{"hidden_size": 448, "num_attention_heads": 7, "intermediate_size": 768, "vocab_size": 32000, "hidden_act": "swiglu", "rope_theta": 10000.0, "optimizer": "soap_variant", "beta1": 0.95, "decay_fraction": 0.639, "decay_shape": "linear", "train_tokens": 623100000, "dataset": "wikipedia_en"}
Each number is 128 + 32 x the weight over its row's rms, rounded and kept within 0 to 255. Layers, rows and columns count from 0. Numbers have three digits each. The size before them is the row's rms in percent of the matrix's.

# o: layer 10 attention output (transposed), 448x448, rms 0.213, rows 47-57,110-121,174-185,238-249,302-313,366-377,430-440, columns 192-255
# v: layer 10 attention value, 64x448, rms 0.152, rows 47-57, columns 192-255
o110 097:129178118174125204171120137152137145143142096106128150136137098102122114138144127165147174059153133087067162113088115168137127066114103113153121151129111128068146145124116172110135164084151131
o174 086:106114120111080143226133165089119152146183145152107094117139138118150109120122140172151114091203177082162104130100187128099155137113112136129132170147145167101111123173188150081178114157125094
o238 119:120097105114172072109123040131143143125106155084081094132107143115108175156103118128125162194118066106109099135106108128113131121153161116151120157113137172162187161174094120145116095208148134
o302 109:119101124165090115071136162071057108137143163081125141145140125132143139152129169168127132110179075143106154133099097079166178071153075143162195172124114131130087028096153114149121096093107045
o366 097:087123152107121134084169104165155122194059127212187128124059142150114120075107094107177127156079159111142119060130110120126132151175103098138163167170134102117139088101141115178167187109106158
o430 118:123082121112172090102064081117137151140113145068091083144106148109140231103141116136121147150139067091080108155123106147113143115121142122174101164129105143193110149147103123160105062170122153
v47 101:149034119093119129050167140177131141138134092138121172108163097088090126139136123113057188158108173108107082073146123129113119128166120176157148105110119150098103150138085096167117107111132166
o47 081:079106198156153106087126176124151121137102108070156080148145143141092135108175104146181169092153137129128128093131119171111141130137102146128127138131127141099172119131119142137102085125094083
o111 097:154189068117141111211094121118137194106182131150162138130101123141093107172149107141126069134154172137097129164065146066145141192132098071083142147182120162155138116131142151176113134169174117
o175 088:078181123115143077060097117070152160184083127129147159120110175154165186176118141084098142129143102052145136105106110101170108109147146107151150137124101133138105187192172130137101166088161121
o239 117:085137179122122127096190133146115129142116112056164106135110085156109158086152136171178139102104114129138175086141154147074154114117093162098101124100166158108200103094100107123142078172087082
o303 101:136120133166125160143123089141081151127185088181126125129072093101165109092114140075072075163116114155106148123163151153157159138062143162083099145148173075155082086125090105077197133132100164
o367 086:120106163102048100103125159156150087135156143102047137166188128147117037129146091149161117109106097115165143144104126138114146177234122033147140107102121151114094149107151090194142154121157122
o431 111:115137160162146155132168103131131134107115106075174068123156108081157128112142140130138160125083124162156137090122106143127136107131132218118108152126173146125162139124083100104137080184088131
v48 097:133141165149106177137180120100136179174130090175096137152176112135151069182126112123141092072131096120087159147119112088080125141150135159081081167112122127073150156154112105122161148127160171
o48 083:110113135099108088129132105144128105108086088147128181134149109119112076081058146118101162123094116148172126126176130103132119137112045140149185116070136106159083124118044193131094144150122204
o112 083:158121127167147143155128095151078161131111169140078142133110162115097146098170091125101118193087095125137115154086193109120129155138122154184140132140114117073128118064141124080111154076106095
o176 091:117112134170138144150121107096130109088195190112112082115137094133203179091115119180150181133119123150108122145111079162128147117110139129139097115080088135105074087111144102123149063119141154
o240 121:141149125126187072109099118132155103110075074173107134110114147145083136119106148078085130087156160094167132112144137114161143139078033118141101099125152140152128125109089131162129159141129149
o304 099:113138147134128133155133143146128138200164140127180090124090105149138159169168114142081092112142159175131170146138137169095098101098222092100133121159096126163150144165119107132157114202162068
o368 087:101154115088076112092053128108166082152141110112077106188091100158127103162132101084122107099105121148105154041091087127103108155141088155110140162136085123159086070123116176102189155148142138
o432 116:144161141117186107119153112133181091097075098147135140093169132150108115136137139049110130107184176120166168114153151119170124109089071130118130141113134133187100138085116104160133170148152188
v49 101:159080167165116126183176085093172108122121109148199092138169108074096106185094155132135153096140046164129152131149128133105219107136096140122155149100137129115121151103122181143094185106154106
o49 082:129132131129177133102137153113138147131158135160078082162109167151147151070182094188153133116135124087143086146165146149137133127116114111125132104125167154128115115135141144087168109080204150
o113 093:105143092154121152111072141120080111068157159101177107043164153133115111111112121071111158119082168143106144058142078177175118120149149191182130123145097067112140074139088103176115116166146161
o177 089:116141135130096112100149068132145106148087073111137144104122098095089114210150178130075104134106130190104123129173149088175096156199099110105120184111102158103160128095154131073122156074113146
o241 118:108134144134162085106124159093163117138119115159108098155115157196160135072123112146140135131154120117136071174141123120144137147116118130079101107141102169191160108108147138095111082105195124
o305 110:163129097060144162152115115132115084160134081072159164141155077158145121169090182113147099107133125123157152106072107132071137147132150141128109048129132122098093128137061067138133130134073097
o369 090:108134090145102123145139106106188177100099186130116115156095119090113140120155143147118163105137079122149153108126092105074159137125078084126140153139105105143209169140187153162138132115131097
o433 116:104153147151166099074157131116166114128116100135101094153103126223159115134075117142117148162168106112119097149148119113108094135109119115134103054146115171198182089077145112097149107125173103
v50 098:070141186156136121146098167131080156133101139155122140114146101119189124122117117132164186106084170156146113149116127141058127167145105127070136225089136101148111102129162179109193053110160126
o50 087:105143119139103091158202166128151112105184152135112087131159195138129126120114150090063142187113078173109135184173141106140097129133186132126139165121125116108183121111126158122161164154133153
o114 085:198111166106112165109058096181083112137093132093149124139087161082133141150097183137097125083131130134120156127127110204166129115138142082106105137128146118116107125163144138131092121161130115
o178 078:144101100089145142127122153169103105164115163114083141131213138127103118102169167167119135098148158097128109106127143134222154138113134095162087137138127111144175142105107121124135172116189116
o242 115:091115097121130136102229172143177154092147135087133084097126156165108163125136138099113097167104106148085125110122163129130125101139189183166128108158133105126174135144147170155094155125093142
o306 104:109133095150130167115094122115154170135081098145145128126066125133099192135157103149160089116102147103148125118113097160120124125114108179132185083091136153173063144103093087138107143103131142
o370 089:175159131114146091138160084114095139110134156139116156139181070084127068165121145098070187148153131105093135129109188147044117137168070079133135150129164175140136125163157119117175063119092151
o434 122:051107050160107142111192167161181137078101129066149102126109175150134174108103121120112106122109101123077140104119142110143128097142173218150158138123107093145125147128135146132119129146106114
v51 103:173164183100132140151169061138179075154112136169155107116167143086081120106127116151166143081097119102106169128151118086169115129152087176078163096147136083116075103116142118135100121172124097
o51 084:046144091158198099186138101138085131093111122163158124108168126195147125174170084143153099160191108134123141165171119059118120120188097130060096141146111133133187086140089159173200158159200176
o115 095:106134143060065233076153122106126147178129105092158106135122120116099176080126155166109157085124154150131119140121087127142124138100146133162040131057141108121089154126170124088140124186080080
o179 090:174090123186138098187127103155189140129113161112086120151112116095091128097134163078161118133123136123154147059152114254116143127102141088187164127132163171108107115146142091126095106134107159
o243 122:079137089164176110157090136142083163116117083154119125101129104146175097156144135117139135181153116122111132152146147082076096132138155127085090129166119140106173128179094156117118139112170126
o307 108:125156098036081114092120174086125152149140171104132170170108150111146070116101138161119155125100109172150132162136170171112145125043133125130144107132129153134120152131173095090118119125083057
o371 090:149134165112145128151145117159114110118124080125135137100093095110121165151127130146147165125167124135126089112115132090185067063154100144152119153133127192127133150102160156140139097125146112
o435 110:127150100128115086183092124136081130131103126160142147110166103117190112153113156112129115165155123076085127126118165078071112149103146176075129145133108127101135178164105146094086131096130116
v52 100:120155131142138121141138167110169113129157100128174140123061180081124083098138126175101177111163119153163091125118101146132067133122192104085122123122128144166127143149055152157176143119127116
o52 082:121131061128190123144150088149074103117148124141132118129120114183104142134136099133109108111088072074112115075120144109087163100104115150200088167101115130087115106137103132150139131140175054
o116 097:147100121160115142092150155170087140136133078141158173108122161078159148147084108180115121118193149100068118097127115151157185107115134170139142112095128161050096187185185167167138159148119136
o180 087:141106112115102149146086100147128101127111140155090102107187119130154114144113195147148134098120188080119127090121128091079117139162132115077106184142096077170160116122167139094048132079141171
o244 120:125141108092126154175143115162131085110155143105146146116139098166108150108151112104125107145047097113172120108130144131129160122150074118187108140113141133139144120100108129147165128118209063
o308 105:100128158139122141135109150152167103154156153097120148147140079117156118091103130118140150164094175137139116199154113128178077188151070076091159080171112178116155137132205095139112131094081146
o372 089:104121160125131115103111142082106144040115165127164131118068134096109134142132141148102114130137108155085150089100134171149118147153149133102133141150173067122045100160110092157122125179112110
o436 114:106137105066090162176172121127158144096159098107110167130112096117131133096143105085095144142064124113167124169126120160117161112093037134185112125117150152136150136091077127096177128155150063
v53 097:129146046144078084109098178129094122068113162147177131098149146131155134067166123103186170097187130149148122080110133101160122116137125111129091112121195099133110154135111098149091119068100142
o53 085:145126198130122118095109125040160135153197160111102071112064115150117107109148120138161119133136135112098141151139075176161137128107153107160103153140126115172167108175154122154129114050139069
o117 092:142128170148113112137116114131097167121151116155089201169167161157085166167154150078150169112134085145099104123141141136124106090120126152138142125103119161077144159153151154078127192115141090
o181 089:108166126168122091124138085105139121131116069159146126123049103182098139173160114086115177092165113093167105145158112191104070128114151112089117092113170099145090082138148150135113120181057105
o245 115:208155127098133144128133158158123111180191095123156082122091062140180142103101130145095124153090173113099148151134089122140162127106155148141106213124127107173165119095091098109075154098095090
o309 101:116120111156158161157184121133101116101083112156077194131155155142140162145138070118119124169121177077082157092150171093108117147147106141098112071071103118149128114092093100076165134139122134
o373 087:151122141114119142109092143119137071111147127132134126080161105053137113111117176157133096121108098101079084145102183104104111069093128061153073108113082081114134193112133132124163081123186154
o437 120:194121122119152175138170130139134146174159122120154092131107048124157130136117176169113115182111178115107142176122098116143143110125115137115124161128123130157162097076054087073117149102062085
v54 097:132109098126084161128137198120165102112112079105181124147150117149099142060092207171133093105041175152103144085211073093184201114126150102162194138143130085102123164082140168142089166148151140
o54 079:107156154118144133108086083083132143134149109123116137112141136160104115099192097175093129110130111204236140130159144159057159132134107121163131107082142131146156114135118123123110185182177078
o118 090:143120140128072118178183116103099167150106143127155085130145149119126108165084166112157149161158063043090117147165141107157155040153119092112135143159134161133101068181134092115158136089130178
o182 088:163176142120115153103113127102170142096102150117130176129126076190157126159078086110154165119137054137095108080078117119101115163156149101094171142195173076130179154115143151134179087147125145
o246 116:134126160138209110121073113118106130148173117137094102166100118147112156126161127128077134110113144145255170136130151112009143137140084126131120127114119145162132163119112139113084169176111047
o310 109:132107120156133124096178192127110097150136144124108161130128141099152163100117166079139096167127176092041130174131122149136120122129097141121126079124113118115138130129116136112143108076100123
o374 090:164095162082067137178100116159105126143126145095187094146067174156138099124159129145098066135143116127109068108120055147146111108101162150139078112071124174177083147067109133144061178108143127
o438 115:096138148173171080114114122103114112112167134133116168131097092165136136105143147176099147094122116177228161093123150109022155153146058168163125158092109100143100144115121104139101133156107069
v55 099:133157115113113119105139057116169098144184111183119144014103135155058134130106093168158104165155142137133091156167111099101090115130182144097183176149085074176176182125144137091107156180082106
o55 086:154142137136153042138105142174083129141119127144125140165098119114157143130134112088152145153146086165183143176112147139135145108148063127153124197128087144138158159153094128116141138083066076
o119 092:096081137130117150142099097078148112128114133149103113140201168152141108135177118150127115113106112108152188095126114133129123223154141070152121121132099132142095163083137042202070088144140154
o183 083:114146153112091131124141204105093140185119145061092123151075133099107143186121091112157175152151170123087107101082148112160192127105108133093124111118110117212105129162122186165120079117102197
o247 116:139136113128143076113141123143119135114099148127126156125137137101184141094146144092099108131126099164181120177109144130105139122125023178179134178106109114109132117145115115113222167098123091
o311 102:156124120113117181121145125186082178111093126126132059159167086073136134168125109162085090063125170139072111111156140112154176103116185185087150124160114091097136069081157147123150139133156151
o375 089:140154090120207123156091122123132094126110126120141130081138165161070140092100106121122114078124092186119136122135166139172100147161105168097117080107126149132131170168136148121102123148114091
o439 116:151143132117165069058161189179114184124108139118132117151154142120174095129153121128119117092139129148172108181143146162141173121120117173147111143159127125104160083137143122139156200078144059
v56 101:194129070127104111121155086065076086109088138137109096108165131123020135144128136129110095137194189147150120162128084125118168188114105147126128078091109115147114134084161154122175078150181115
o56 082:174187141173134112101128087170124097112114132184153148102128142140097143122121147133091118171132161098116119141154138113142100139127125139152126122172209085118146140097189108090145132162110117
o120 094:041148157158095155134122136149126123093177169111075128120216071086171206169116133085149177084097135111117111100151103146098093124180106149122125142145116121151152109163102189139126130094081163
o184 096:150156100126127103126149158207186139166051155079112059130125160125098060141120081151105124135106074113137123090150148181121159189088129127127134087126107078121097120132114138143117062123151122
o248 118:176134135122153120111153048145113121132103080113136179074144120150103091112132130147138182152142094116093127124113120078173126132110105131107136167135141096139138109109168075112141174125147074
o312 106:138090124127100140124152145096170120091104088088081142108142165111174141130130110103197134129126123189144109195097152096118088060126158135139177171166103176144115126114089136150096094112134109
o376 092:135122116122145116139095100142111154185161146154140136201086150161052145160113114143129108121102115138135109088137152179112171057139114139160071200155202133080109111140131132122145144133125083
o440 117:153100170118175103102142037140127147102117038110156159083148097139127079106161124132167160087127096131139135155106152089174112161091098125094079125103143117143138114079170116146125165129130118
v57 103:162193098138134130169127177127103127144141097125144173178076160175146147109164102088078143154106181191135135130112146126146120117138104138221163130164102048086132146154168130142126092169144203
o57 087:115142190116203109136062090105114146114104124105132143134133113139189094130108182112123204133065131145131083094121142131157135110143202153111139195121130142173078148126170122087051134189152152
o121 096:129076111142103122128214149122124078100062064082095127110145120130110113099130075156152087157146143126140139200101121166133181176151095066125093091147070155120134110139143178161109139077140127
o185 090:102186130142162122099108053149127187109126168130106123131188131149111153120128054102153112102154124131087098202127142080126148093122147191148078151144155118151150125148107105145074054067172131
o249 121:126125166098174113147096120064126155104137123131138137149144097090165093139142181163110173120075121110104120028118168108081127098145151174104157172059162139172081136119145110115086113164118132
o313 097:139142091168097149086150222194103091150200147164173106154094161066083109157081122139150064084161102122091135125091079132129109118131086128119136105116137134109150121178124103110182097138109101
o377 089:117143154076076122171142123158116131150156105140078149136129132162124124167083113073175170159129166141128147107143139150126095167115186113091107114132117109097159141158153130157161153164116116